Weights of a small transformer language model.
Size: width 768, MLP 2048 SwiGLU, vocabulary 8192.
Architecture: untied embeddings, gated attention, value embeddings, value residuals, capped logits.
Each number is 500 + 25 x the weight over the matrix's rms, rounded and kept within 0 to 999. Layers, rows and columns count from 0. Numbers have three digits each.

# gate: layer 6 MLP gate, 2048x768, rms 0.106, rows 697-731, columns 512-639
# up: layer 6 MLP up, 2048x768, rms 0.11, rows 697-731, columns 512-639
# down: layer 6 MLP down (transposed), 2048x768, rms 0.0669, rows 697-731, columns 512-639
gate697:523511497497499506511515484504514549516500492535460511544483548541502484501514491461482531450500493477500502531484495521513524496557545520502474534497550508484496518526468501515482495472538525476525533477548481498549523475499489506522485475559474489506478504477491506500553545471528500510520558515526487475523515514507526515512496530482454501536481521500482523538480495479507520515559
up697:515428502522463498491466486463519491506447538519491513506508531531517495463488537494495503535527523483461495493480471497516503473538493495535485543503547532533519518485481509528530498503529501470550532496511471493542491484502529498530489480545495451473499474491502530516531481508508488512475494514484472531524525499481473500503538498508490513487528478495483572492516499514493514522500
down697:519495501496480528505530516486466477497482483539482492504499528515490461516478521489468532481514517475523516512504463455486493525475500539458522513519517540533470489473449493463539452490533522539479483480482537532512488460474538486530518508524498527497494464542505480503460482491479539520532483493486548543460496507481471484514509510540524496485496519478532557503518520533516540476497
gate698:449477518483484500527505503455494462479515484566533492517533530507563537476503508523469524474471468471509517459503460503513455504483490478497501477476524500479542494491527524482532500498506490511497521503526499551502434558481532507494486549535519472503511494517447529480509510496507499486506476483466503501537529531473535500472514533514517470516507519486514517494466496520451493518478
up698:493522482509471535521515522492506520499487466467486496512509519464517467530510513528497507514504505500495466491517509514479515497509478499520526510456503439522481459461549481510479521509513475509485502483501504510502529484495444528464496492501504494480520480516464487507536492498492472539539540494508500467477521569554540494538481477490512494543522496456483495483483554495492485480499
down698:503517496523508520507487445473497544498507534487486485528512501536501462530494483486524498479546478479506492483476513520536521451498490473512505533465506520527509491497477521494523492517487543454481490524491494500543509525515482445547510459460485480539460512502534500504491456487508486536482522474532492513494533487503471526495502499481534470493538494456522489528472536489464501486480
gate699:473465484477522518467542498490515495510489506509505466559506458488501499483480520490522469506518477487460528486496522526508494529492526526536497479480494509484493477508479485497492495528523502513465501547484515538490498510530474463504516489499511537424508469524472522482483510515489461497510509477477535481499494543501496470523491528534521478486484487400487471537461496529494479508533
up699:476463531480507479505485525501503521496454497518485517512499480447437517447500497509476522473526503483488484447507540482469498501495458475547500495482466490530486486486483515545547513503488480488502506492494525502537496530519514471502476500511520505494547495518491473499558490513499474467497497483491496507491465504502563495522517521513534536481479480500502479489504489504542489469515
down699:475508498483460515528540528537528585515507494517498489471472506535463488520512494552484541525487454507451505483535457508478464542497459495505534528472492448533489518548497517488517440523462456484542457525514477489499462530485513494515490479485533506540488494565518476504443489450456495504471498477525523519491474494499561546490483512507489489490501506506508502481503501537513473507516
gate700:522517527499482470477510486494533505484512537506532535462482473520538495476500494493516501503487523498528508478529548482514524486508467521473516524495484488508493475517543532484457513465476468518485523452534536522542479542525500515491534499520477495499561535498528449500446500523490495520512471466460528490518543511539494518517506508491486485481488473520485466470479470503453525471528
up700:515519567505545463516500517442518515520511478468472533502508520508507464545502445532486510500510494521516480482507519487503519431518484504514448500486502483519495502537512474483500519529532474561501508503532484525529539506471460502494514543527508518555554496494534484503489483493497456505506507531486487484522516503497482501530512464510497520518522500509526493471511424487514506479505
down700:539500549512502476485456580543464478516529452541438516509472448545496475492489537472483489507499508477469484501504526512489504539521513486549471474504501445485497489491532502487495492547470468487482509506500521472491474542488499549479514532471504478497546479493519492518472484510521469499487532456478470490479509487515526520436517487519501495457462518457491494513526496469516502502518
gate701:484486535494493490470537490498530490511509514459493518499528515506503470489475531514466431456480505524512516511529488505508489463514477474509473553551490536504468499520492543494461488498451484497536499470494487497523517569510470479528474470482482514537483504510529499511494484482479537482496455468508504500527539507500521503508518492516522497467479466506495525508483505481485509488504
up701:484475524494490497515465524538497479489477489505475508482460522501443499453515478502517569487511543474503520546474445470476531464496546557462496439502495482492503496499528489504509528469490451531509484501497492490493505497495503489510548479487469541492529476512495500470479481515479525561521535457520537538492441528524482547518550504490442511500523507527464501473452506554526530459475
down701:496481489539493484519544478600511508521463517514487515547505472550499512472517507543544453458479465471521517504500502510530499524544504531489472517513488529459501477561467555499480513491491506520481519513516486466480483514509495503497521480457467502487498503474479490464503459513445524458476499466538479487455493457518471454538506514486500516522497451503486503508522473493463512492520
gate702:480477505500495516478502495507469470502525468507487489526464493483516457478500520516535492512491523501495508487509518515496487503524507468451536518475493487542511536506506491459492511525482546445506500523521501467506492450489504494488543507485452516473515500528553516523519514488485530495504531467498525496515455509487516490475506517511457510515516528481489527499509467514501506545461
up702:488445510507505491478500493507516510503527524476472518491504484502479525500470524460489486493484486476511504485512528503499449489502521543489527466549514446512519497499501481537513524466483474507487517448508478465543513490514482489517499579512555471547463494529487443525532526458480441531512497503474543499503496515501501506466523512517503508513488492495467483485520494507548487498510
down702:524456480520491531489463524497495523507480483491493483505513518473554495473517473483534494494452559523501471499524504494518495468508487511528509503487479459473519502484517534496476508494543484492525525488498506535488497534503480506524439521505538475488514518485489483520554492501500513472460460467540511515513490517522535476477460510444554463483493525514490467466506500534497489513504
gate703:518504513513528523524490509479484499563471485468504473451490450490514491516513515496512537509511477518507492484469533514519484476468514512503479517482502541492532487491520498489492481502523479503471510524520512475530476487516491491514500506482519461521503560526525500495490515499498509510481497507468501540485408500507509452496512457474493519477522486466476514477475489465496502496556
up703:517493527490505504515514510501506472485535467504456505501491521478523499531483523474482443485521494513487530493563446517503516490467493463493468523549540519522465471479500527520476508507472512495531485515492538508498479526555524500457508494533518503482519502464512492517503511458487446518506522478499486462531508535501510507513542494522539513519499517556457513499558474496506454482474
down703:486456505516489494496490501475517508497481492484490483534493500509533496499484535464520483514446497490489506511531490481507501470487515465488492489483527450452481509467506532496477472512509485468492510499505510477513484487551490474547514532484499491483525504482466488483478477533530525495491490521494565504491509509492525561465520548502513511486485471520539494475531509474516502492482
gate704:470498523484493479541513511491501554489502490526539477536493511531511464450532458513509521503512502524509492521514517520537524463520486508466521551456455465524474499515476477514491538535462554483498474492492473516474524488533524502493515459533494536488515491472505513491496486472511439491528520491498490516480546471476515486522508523521507524488484496458493503507472502497522497524455
up704:483485538507549504513503518475503464496474511466528481519548465460525512453493458504510456497523536512494515483505458462547505504478487515545488513497505545499515485537496521486537554530528494487506476489512475486517486504494533516472481481484521521500493521499505479506481501530507515501521519450472489500545520473492468515507461490512435517477492497489510516528495468517508531478498
down704:504497472512480456487519525505524474493524486512511507545567478470469444494475493451465486508535506511529493525490498496509478478525487553505556490518538509475495527507467480507510523466507501512458467506466510459525514546512523510534498480527494504530535524512502495520508518501524474465520503462524488505528501500526495488485489456514511474504486490512540487482506513537492512499520
gate705:509488440493478521500493533539535494509475493489497513474552508552511453553484505508537509479499501532543498486446484532531516437534509477506431484480491467543499492479437504530514512516476489494521497496537483464479493494516494534513494489478450540490491479467516512476524480528488492488543489542482497503454507525467442481523502491490511491448506495519446489498528506485489493552501
up705:518522578484506471474443488541531500496489528477449508514529485535474528499506485526494506495469505503539504500463497492509517496491487491497542560508472491481555506474452524490506483504519477532472524495472502503495521499507561475492509532498501510484516492522469470528522497469498490497484482463505533479486513516479532474530528456538476450481513512484535547519534473471507486472493
down705:529514481538474529485501479506498507467465509502453480497507546514490502501466490497513501494521481480465470526508520488525495498495550496480500475517466504472529464490480476499517474485512535468494512504485504454509499429497535505503466495497497505501508552494472471544479516534467519499509508485490536487492488531509484543502487504487546509471500512456527511496487522484510518481524
gate706:471495505510519514474508496548499466495488488508489464509482466484513517491548484513486519471513466529512490467476491514471502480481528526498486479477497485472532507532458478472511511438499519473512542504513551463493499450492489516510524531514529520498490531465468484497503459477461532498483479530446503522509482478517542505480482545531476492493542504476524523529537484524493501502546
up706:507493508539478496529526467460567509475470504502537500495516494522509488500530477459499475562497490489504499522504487509537520480476519496532493521515523463511498480526504520517503512484465494485503508523457488519500491503510489476507500470457514509472482496497478513483465441533496472473523508504527488476489537469466455448506485466455458520515520543502506469470489519490530536487482
down706:525454534491474534514484460469509485463457490537531505473510530520495512501530529524545528513532521495502483483518455456516508509461532510512465513520489536470533497489526498533479503494480488512514509502523540534480534499498492457543504434497551522483499512501505566489476488490495540529491510505453532450492483493549483503496477469502476553525504486514513477483495472530463459513462
gate707:512492547468529516462509514506473507536498486493514504484495485521525471532507464532513548548518495498511462544465482495505457499480481500464483498506493533547497504502504532514435519506462508469479517468496516463490477479512494463497478516569448500524515501482490534466527481518469459508476520473506571515493483527511522527500464502559482523512535488514501489490452497550466488504457
up707:506512476538511528508472515464519530488502516508528484499476513468506564515525522468535475473476493486519477502492524527544495511498463513480518507483471559500498529494502528478474473473492513496488528493472525505513487489510459523535560469503462497501492466524455495523465518495523505526460500470468502496486519528510470539478481525548546448509537495509539512514524511540477531518465
down707:505483484534459567498494543482468483474508485456508482535489527433522516502484495528490534489481506506526511504498494546495471512517541499415472513514449537521528523478484464525511522521522491467508509541490530521501509484493540450507502486491547519502526493477452469488485484510504466535488503504455507508478484498460513491534488521478551450500560511465508513520510534485507503531488
gate708:451543477515494511465531499540491488466496500478460501481491508511527495490464480490466468463527507523451493495499466469483487482510517509478479469487502504507508502514557495476480512470514541503521483492499529556493504456451482491565541532495484475513457463473520504491509501487521507498489488453498476529526499534502517473470512552488552501513482520472477514529574477511542567529484
up708:512503508474528511564524474524503502503468525491462510512467533508487538460484482503505486541471539505513519510536497553523470487512527508494485519495465503547526499515511491512488514537481508452511534480512511480469498434473484505452495449498553478551531514509448462472515520516466493468483482490519552468502479467472517484489506486488492510508516544491485537500483543482501451498473
down708:534499449450572517477491485507524549510488500483500527493475510477515512523501472510475522534503547509458513508533535493523518528477475494513509500496476477505498505530469481549530481534483479519530520483477494499503540453485513494528435509490518503539486515451481516506500491507501506479468469526460482546526474496492454493501511493460531493502486509502479479506436516507477509540493
gate709:508480543502502496476515490511496491508542503496441468506491509469481488550513490506510443525516453534469505512509512493516452505480498515479506511503506497494513486486486483481512499454493484467536532508540512502502488519516508492522517510507517512482501527522463494508481506486499471445496521488495470473456502531472524463508524486515494486453475506540486489528496504540513525460530
up709:516513463529461485483541502514479486522522514508466483501508472489489492496501512486510479502478495492549489483503484511510486506482520544486467483491483528507518546482473434471516529514524480497530528458532514523512517475494486516495490515474454519532505476496482453513537478524538490498504542507503494525498567435526484528520501506512487524522436511526481460521523500520489498491560
down709:474517504513466516513450469494483507556493481534499506516473508492558487491509497512528510431525557471505498481546447505497509486517491501479495497520495551466489493521483485527472486514520483491511477500509493514456497467482544524482496459489480513521530518546490532503484488497473510459479524515511504507454510498504533543489542512515519517487442510485495532477483505520492509500467
gate710:564480492484479467514495469514537497480532491514514509477537508471533493515519570452492509487520524530484471548546558519495552501522473464527513495521525466468507507545483462476509492483475516525521502507521531486513480487523517490517510511474461500535506476484515480516511453538513572469447487530513515542516463540511477484473508474484448529531524481513519527523506553516471544470535
up710:504519528504535526537549508474520495476505485506489491516493521512482492497550510483498547546472503556550517470470546537513550521507495515551524496465441500465519533479502525506523513472498473486544500483492482468496571539558510472493512488477524520501471531487501502461484491503487519498519447465529508544491503482503508483495492508530487494472527470550511476518466518463500440467473
down710:513558506502514500495444528464479497499522484498503509526500503483472493482541501471470498508493482517492472494481481475537470499499523495492478464497499528491484518475589566480502528507493505455468469467485525505508501492547518491468487503480501503527512514511479523532476519519482471491522474475541480515502530495545572493510514513524475509476548484509494514526514484482519469517488
gate711:492518509470461490488504460512504468480493483488506496540491490521512493548515513547481501463477465523496478504513530484529501446467526503477463543525466509475480482499512471506490480516477512483504514540471465470509464474485475519499500507486485459453506470512522521474524518464493554491472506463508467550503496484476481467507500506499500474507471514495513511513483500474477471510456
up711:512508484491497471483520530516513523549487543500463509506478482507490487483501500487494522516486492517531483497519536482532532479518535503481503472471477499565500480508482506505511528464511445488451499555454526508467555514451494547505472518487514488479506513481530515493488498489526503472542490476480513486506495480553505498512515536449516525533522535475518474500528509517508515491492
down711:499505530505507486529473500457527543542581516474515534488507510528460521496516442489488511516535530485518522499499504471511500531527473487516501515474518505529492485534469521479508524511514509522492496522531478473534522512537522484514470497526491556526463475509524478506516528528506476498486490506504506497530513457520544523482477443504477473538506515440476451534533488498546532497469
gate712:487507511505495462493501530547465494486490482518478484480464498500513506510474489482485497482483533521525484500507451480545461470571503471525488523484508516461524556509559482488471489508499483438509493516491541493533452532565500502505492518514536493540476476507511522479500518508476493493484433503526523504498516443508563504501479466446488482485443512509477507472493493488549511535477
up712:500494483540492497530520502500469520509499492494476485488488481503474510485492528494514492549507499526496523507497500475480496473489471498567475496540507502496463507504483494489490539549480517511466511492502505514498494512460452506495509518470461506518489511503503484516483486500479485479517518492528471477491488511518479476519545528508500497501524496502517533468519532460517497469505
down712:532523504507474518503525492500468482507496476495523505491498507520482500519505503493493406457517470537498512484562474516503509562498532536513446488505498503447462498523509514507514500459463473523487511485502533518523515459502504462469442464525513447491507503477520506512500517511493525509474520494492506472533441536500475513507524462542545488454468516560581546492486539535517491512497
gate713:472478460504534489517492519536465474494530448469522480489498492507476548490502491543510492517488515506514496541491503511507510508531525464502514492494476505458476509488535470488475537523443509476450512497496501512490513532519534510486485478451515518504496484491488540521455509481550502474543471513524518487468488546474530499513468497531485496489498498537497482489517553500553483456530
up713:427537469563546508497421482517515494460520500510497516484483494519512517464495524522510478499540529475466497506540534488492464493497501518555511499479516494490458497505462505506476473506506493477485489522485495473505518503522473511491503521469523475527511489518482532510545462513490470505521492492477447493522514521502518515505489503519478528469506500532543497460508516483495483503457
down713:496471494528506526506557497513551507446514479459527476475512538504473454520532502480561466491516472499506513493541527496493485488500544476523538489494498481519465461539545509479556499505466467499500469506502509489490500491478474534536520533478531478581499446505501479520518466445508502499460529484485539480533563486522495484492456506482499528510478561536515496466472473505466477520483
gate714:488504511516520526501486482499505482465515491474494494509484468520536504513478479470525494529487537495532514481505465466458531515522444491512475501510490523506483531525540547495509485466481485504548505517474457505489492494447522536546493497503457499520507483524521521542580473476483531498458477521479520474543491507443494504522477442463515512520488524501490533515498518472526497472517
up714:493503516492488550479502481496477524449510489473522493509483507496459564436504517479519522484501438504518504471479481495520499488553525505493523507507514502497558488538503504543495522487528508503485455537504550507529481452502541486505537525466514495464534506522485519491424518537507526511513509485499514474512545495518490490465514503520479490491482548503484538483509488511511513506478
down714:459520507575488496457439483484486493503497484471450524496483508497489502510488488497525513494481513532517501497524530506504515511515485494529507463495478484505508469511453499500496500484499548491480531499549483534434512486529522507511501500502491504472515556497507465561541472522515505562533556495477539487519518510506450507503471504501520505520487548474495494484531517505530507478531
gate715:499506519518531537493493511479501506509569483475518536472478529484538498467493514557542475477469506490507494512503467507493505490511498495507502528514512503514482509492470481487547513492513475460543508459471526536459501501500449485489510484529548522459501487494506521475523549491487442522498517517432517511494501493553522514497483507552506491488515490498482487533538499484524485502501
up715:513518490493524513492536507465488513502483436441501517513500519499476516492531514481537486498496545505489537506504472482520542492516507550452516548442519544466503453476471519510474483491481501543482462528498504500511499521481495498497469553524493521470534423515504494451477519509421500537520531516503474512462495461551530508481505499507464482537495511464432525498493464483487474497512
down715:443497446526502475470476529521528481481519529517525511512536532500469426503489508510483507481488457510518542551510480516509507479529493515519476525489477533504517489494494539458526537492465443501492494516496465490505458498496497454522532483487478540490500482496502495521492547480505499563451529511454431535511503517494521475479531518473547463484530476462503494480516490522527525494537
gate716:431532505497481463524501516486488503537458525530505516507537517501498542558538506459465491493466483507468485484467475454558481476480492527478513474472481539466502494509509463495510498499489510503529508481515465516522478505526513529521438514505493478491465509538490482506478526468517465452499509509513485574537497531486481488503486508481517505493539488492508561494544521524452457481483
up716:513489508450485510522479499491515483473510492486463518520506481483532527488486471507507494523517503514420502496442491479542484535505501554487515510498507500495472475491446505490508485495487475518499450429544460485479421447485494480535519474487495518474491493494529489451480522510481503498521519473516459484482519496484502470499455517488499534512499500508512509487502504480482487516433
down716:495525481530522495490474455493461478513532490448513483467474555470517500488512538518467462500545464495512461492489483483483467471518522469494490456494463511513518460503485471511495503524498537511488569509439491479485475482508495517530506461527496509524471497482473493517465543523477545465502519477531509538472499488528502529461571480528540527507530524492481458520514519495498469468476
gate717:502488473524533516507503530523513519528508530546518483498517509536477469514511498497499511460504538511452472472507536502479466511499528507500531517502489485492499506529504501509513493503501476493471531517483453485507506502518475518497467476505471512492503492544484499500499501528525505507489442474488485480474463504500550529521538495505482486484465545470518476519475520487466513506505
up717:552495473479492505492495529460507491476437494521460540462522517463539513488533524570537515506479483519501512486493500475483485482464523481490514559481473467506453486537493503475470490544531515510500528486526480488517517469502523503487484516542467511523523503512518508515479533511515489468490505501531492504534491562493505482501476498484469496471481527489484480485475498533490452460493
down717:472509503518517474496504507492505478515521490477469530503480482464517471503453501517499480507492508520496501471505495478511502506548510477470493523450501504433444495499486515479519469556516541517519537477502497508489485483493494481527504503530485545523520499497531527498508527504534556484520486500495516509509529513493493469513514564488442540502462513479473437553470430506514495503470
gate718:472558496519527488504531486546522506480514497507479496482500501484524505511515497518540483544499505548513526498505491462468496498537478544514521544555522511482472506521514503507542531489460506510482483529507472483445503521514530472530558568477474521522488482514485495519538491476489532464543531492488483531533467492472548497523497538495484496513510501475466490474521476499472489446517
up718:439517504537503463535544492498484498485447548476507528529484480481522470504471512481517505483477438512497498448456518500569531513475535506491505471493499520512500470537558465469494513476540482536488526490518509532505505504508504467539480491462531459538528513497505470521488492505498481503477501506493504495534485484525486516470503502482531440472499540515510493552526493492534504501510
down718:490475462479537466466524511454530541482492506521488480525508499465497466468502505475499465453485495527476489482503487516462486488464504489539451500536514495481476471522509510498513519498488519521464511523484498472501532522509491491487530518482480453468469558439518524498484437509534517503486531511522522540508497478520498543494499494483499481520485497474495531464497494462479519522499
gate719:470517483534526488488523513517497519494471480523484515479463490490486472497521486472530478488534497529497490528511531506488516481529528489474508490518535507482482470500500508503492471520512463494496542444519519540494528519477514516512474499478476512495526466515469512493485479538484551524522509504499520506486525512488488483475512507549525458474508499542522421501511475461528548474496
up719:470507526482489489482491544486503456491526485514494461529504489488532469487525494515485534507499476480451514483528439510518530534467479515527502501508471492487480455507491505486494511468484509485494470527455517509544527525536482500469520537525543499501465483506532542490425507477514509512520479463509467453495453508501473502538527486500508528516512503499534504516491518489497482528525
down719:516521479449495498463478515508486468568507510496506476462521481507467499504460572539501492517546509501470515478534505530453511514499499491478499517522513516487492534499548497478475538488520479551548524518472470506484491476543541459491481448531502522519506503547500466550421522536497536451526474482530478506549513568480535449512488512491531509481503529517530506501486484467476499476475
gate720:533507521494474534480516511521490509475500525512509499483459503472505503497537530520459478551468505509503545515489486526483505493484462482481489543457521512476515486468555524516503557482516494482475495515453506491459527510513526542535515509515501506533540521528512532497491488510497488500514438491498502477514516536518521462474531516539488458498541499482496476491476456508489474547506
up720:517503478506489510519498516519503517484469475513527533548525476569478461506505475477538482509467539499501527491552500485479518479489462433483499498477476493530481521458500487503468474482486498516446468464469473487452505499505457463471525502555477508460478480509494522510509477480488488538474477476499535495507505500506514449501434550471479521478550494526451509486484519522501501515506
down720:499515506534526519468533486536512460511482426493516507490495497487460543498501484522524514479505527516493516481476456517542513531519514522481503455500502526481476484514532492515474492479519508513491541508510502459515493469510480525504508562522490534511563479497494453478456509512554530458565507477478530472511497505466491485494492496527520479497511506506541516492507508478493458436478
gate721:534525497494524491520501497485480504509447539521475502520509531498502491527505525481479533525502469496530485545502503477503501478522480537456484496491472488527489477476490533511473461506455490488495527508477492488490478479468469495558459510500488522510506518494523480505508472448493517487524493473472506509477455521535508473507511517525546478486469488505472517572481422500503484553516
up721:493527510546477472552476478517482506509496503494495477452490497540515532495530491437512526523520497509482523502537455519476485486465493488515484518445480484529475503535471476481503513543479488515488492483478478504481500489519500489492505485492514470499505514486468535476451498554468478505521492480462513438523517514448503457496478504531511472480483454486525501434531501517448474492524
down721:492526518484517552511520530501515458495473499509501489484522514480525474483535481496536524479476492519491478489522500451498503459490493504515498503531520476510478552467459516486515496483483477520518486505502524494478486477487502455524515569484512509532531578472516506503450503499518440506484490517490495497500494504500511512483473536462508529513513467510501502535506518501480486505473
gate722:444489471484528513495508534512493480525523519539505481480485534478529489493488473458461500562495517497501508509444524477480486525539497543483469491536484489447486497485484514518463492537520500497531496503489482496568506464522504520504518470465476487515514472490492515488504501571507515473522481513508459501508471510500550553479524501486498502523500525462497520519497479489505526488487
up722:489514495538439493488501486499497492521488529517440502509522520515471540482462523495416469529495523536492513494483527478501545506528477503508523488509540501488495494487526480507510495564470531493475472524539504456526512465482548487485483503474522484545490558552501471493466514489485487498531510487511526442524501493451531475525527520507474508472556504484501475466443518494495488479502
down722:516529514510518489480521484520469535506521529502500516489467485489506512515521480509506551519533518465542515550489502501517505494448495507502470495495491499552478471522518479522508491489529482525502490496494483493498492506519533530528556494474494502482494524478513499503521531462496499500563517522508517479478517505462488516487517557529501525539550532487510535476487501493520493517522
gate723:493479500461488486526497485544513517509518481492515490468464521509525512474493490473502501514516480516520474456488565515496489458512513485458509469517470530529497506467520508446497475506505486506485515500516514526483528509508483483475513466533552557482504491505488463516543499535506502484467471494528506519483518469512511491529481510500503507533518545539509516488514471494508472555484
up723:474475480509544477482510468494546529497483495500486474481516522542479467449540496474489478452515504480517451569483490487484490510493481487528502470488457484505517484482493514490545522488495500468524496500490489511487493463562495517512542491492492529504481496475480500487510478483447510544514447513497475502489480485482449481465482488499549493491492515496470487484550489486545520494513
down723:508499450482531496544484512477478497544485515527550456533467515495515489502555522521490482541506489478506480484484523501483475449487519474529492520507497525480529505503500465497484439554531491501478503447492522498457547518507534497503479438565542514518530499497476497460536457487493505490540480481496499477493487569437501521507545535481494516521509538500537491503502537477478500527491
gate724:474498540506494528468504481501502495478534501513556500501525514477492493502483529522537477524512536500523510540523474470494499496535494493513507483514503474448514565493496490492519494507493506498491451512540508504501466466520482514558472523475439515558517473472487540510494497505497487500536471503515477512513547473476528540456496445550465527524474500484472484537503546514507547457503
up724:502474473486502507555452467528522509490462476512522510493481514503519492545546508465522510509444482498478489506499482490472517513506491516471468471562504561494446508475494513522507505516493540525483494524499439481490544503474483486496485494499516479474533516511581499437497506527537512460507460476480503491487519487554518433500458472505506468527542467503532510503485499510500468548510
down724:533522520537462506473530487502498516435484478538535494483541493533483508486522515503524534477529482458498500489507494496440489500504505520473488493500473497509497551495496501486431528538460552545488515486490493480493524512517471495487488490503439505503481514487466485492484506493541496476501482490523503501481518505487455489497495491493521495475558485520508572569472496490535498491521
gate725:514515507498482549478521482502479498464538498508496467516524517485445465488505492511491477513488513490476483500516552497459522487486484538487446473481495492511527454510547520510511531524514472462498447539539498509529471450496518493486542485507471499520488492538511525515440484505464484509500479504457514526468456489524473500527472508499553499474501500522460550511506489551465496512537
up725:531499457519501480473480476482517513495505492522498484517506481536494481540511492501490537503527463515540512514489513571521525472505547522516487525478548522497500483505526542500483514546472468492482451531508478456500449468533546502478482522440503496490534472518492426517507513500480544543483496501508532567504495509516445508522475496536526512484533468506473481520494480485514530485512
down725:508490468467529484468491504466520494475473490511482479512500444459487517465519507530463513485486469518502522528580453501474490508538537482504507498505518491510510453519480538485476494525492540567500521502461479510507481508491517503511503477475501506529491476481535466528503487486459479474494501481519494458525516483521458542484451544504548526512535484499529501539491494503492535511535
gate726:506549479476469472501515504506528488540576474493499512522476457508507489519530477496485510476485432529528541518525510512457489506483456458547507486499500492458464502494474517487487508465497498475459518470531459513500458453508511488472508505507546491450457460501467511498497520470525548478456484546515537495489484486499483520511460465503517500496534550522522496444535482490513561514522
up726:486467509488516500481469496488515539552488521508487499539508488518456486507437505526510538524501477479504528523529475480521555501457473494485497495524513498515517487507477536505500507517460505526489470461500463479499474485522520487493532497465494433451479496528482506509541550477496487490484504538488502505488531498493492492479516481490536522509523518469513474524550515493466529489530
down726:474503495533471533484532457513491484533543472541488479521550522482492509501471509507444503506492475499524490476582512532513466551498491536480525522498476472509509512422483512495493508522455500504488483496506467524517508449562493510508476495525524490499490506501495570512464503481552481507496481461478536521482533473500500538533504524515502492512513451508535484477538494450469497474536
gate727:505496509507538480469498467513526504519545484494515475517522486487499477499500489535526532513516508475509526512546451522468520530497544491500541518476494493494498479498568520508500527531544497516514492492508445467478499495489475463494501498483528516491500530487537507520495522503493497474464521471442496501450494516542526514500511481505475509478515486492512477485496471468549477513516
up727:532518465520470480493486481584500479463483462504485494481495498496477522521493510474488470495471519519445524479545553471495522461487483541504488489508454504558480498520474441500500509472523508504504483533521486516503491491539519524523541470498493512519540505508492486519494517514518497469487521520544546510501459475515519505528508515494508507529490526518498515528493502502557493521527
down727:467523520482456499504551474481503475520556531514520491473501506474501449486501512508501470488504504499495508478481465545499473509527547456453510498509509490540475516496492526486512501550457520528548472467546454500518507514448526508495521507459496577475453517534488459463515526432485505486452515472504484515463455515497531479491533498530541523479482493521546487528474524483488476524511
gate728:479498483481481505513492477472467444538496511498489479526481469516499506504488519502557495530507502517437500500555529476506516427496462522518470528508453518533506461457526495459486485521467496497518522512506528524512498463536518490453509537477495479504512483519527512518524512508474444535559534526487514508516546485504506557480506443508510477520540449486470516467498509554463500475529
up728:522484522495522489524458513462532510511508480464506553527493527534510484510493500484505480479512506476554516499514510521533501482518485509480471501535497514508504504458526481500510504513477546501495485492518480478541503498524483494507509502497478520497474505469521469519479508526444466472504515483517486517469484515508554454479496493468446491511523518500458463520532507441536482492505
down728:494502515496518509509469490457528510503509523528544541506495503513513514522495466527497500534508536515512558511499507476532504472518520484520505487488481506501524489523483466502513497491503483501491524543460527522477527483470443505515480472524525509504480527484481495460453506477485474444491472535521480525532435482499511472489479499468454503497493463475521493476501506470472483489476
gate729:482497466495479491442482470515503499516492479500494461516545514484560504524457468487532492520494466567520452529480503519443459505528475515480491490491533532502481520517490469525513497503495471511485527491499495472499532491476546523497479503530486499484539499557526515516529450528524519459502515515528499551500527480492541549533547499500534509515477532515478512484499462491476488459504
up729:534479495503472490518522455523478499509505506460482476491514501489518512500515492526551528530510526517472438563487497489526462545477533486469534429437523543503524515509503496498526452517480497519506497477527509552447443569553486478491489550463545529492509508523483494477497526504481538502503493563521515465498480493498500473504463518513467502496493503501480479505464511492524493540503
down729:540501541495518469519495502492476475497486529480491463493494485481505519539489479506489516481511481487470564500539487470534519502438428491523503517506501461506488531491460556492498575435522502511465462507494475525476509450474474538497498501480488514489426491456529486468507508502486498479454508517521482502525477488513509505516493483509497525514503464457498503502490528523488506523508
gate730:512542538504510474528492493490521523485480475502512507450486473500508443524527490531486496499506486508435535507523488550531497502488458512516503519451470497466525520488501477484500494519496522534534525456521498489488537481486493472495505493498514480470486493518513515466508522478485501494538497466458505463481541480518467520498495487543520544531524543506502532489512487492465495460484
up730:462468523486486458517463478521515566475530482506480491497499523514485485480528487477529536547460502478501541520478504463493501509475498452503478467536520514498495506540543482445480488526546532493519489490525508502505505515500454504519493471528534529484499493489500540493511516508507487476506517520526467520465527507478520513474486451496484511514495436506508508490513497487528474472511
down730:530501470472509458524506503518500523511496509516507500485470481566493546504509511511510512532523496511481557511527513508501506514503553480495503521493546489471520493493535446500478493502506469526485523527494498488528516519514521508491442483466539477500539487496456498478469521494466510524483482479492494505497505484541485486506534520536544504526481485513508437516527513513495494496510
gate731:461486467536522503533479505541510481531452505472492490486512498474480519484466492523473492507507453552496476511502477493477474508500491488535483471472511544487490481510476476547511498490492468509546480547509521479507494499471522493484511556472489514500491546521508491505534490515515515521500494490460468518481561503497503530557539504520515499461519539510498487556533516508467515489528
up731:484489546502500488491544516480527511511501499474538496503522537464483540517511509491493462494529493512475516535496535511526505504471505478457511512529482453496481507493527454484511476501491543491517517482476502509441489555515513487546508542530476469506508458412506478493499489501472539456470464461527543496520464490511509509504541510471434462504449516469506520473518479503490455516470
down731:526526516482481480501514477489462516477505519450526540494489475470506485477483478514513518487447501507486479491505476490492503479483506498495496516511487506535546513527497513532486481521453544494475480511485486481492473490543510537524496507518500490546510474474503491491511512448522501511504515524501499477531486537481516475459514511479515502499433495484497519518505503532518501475491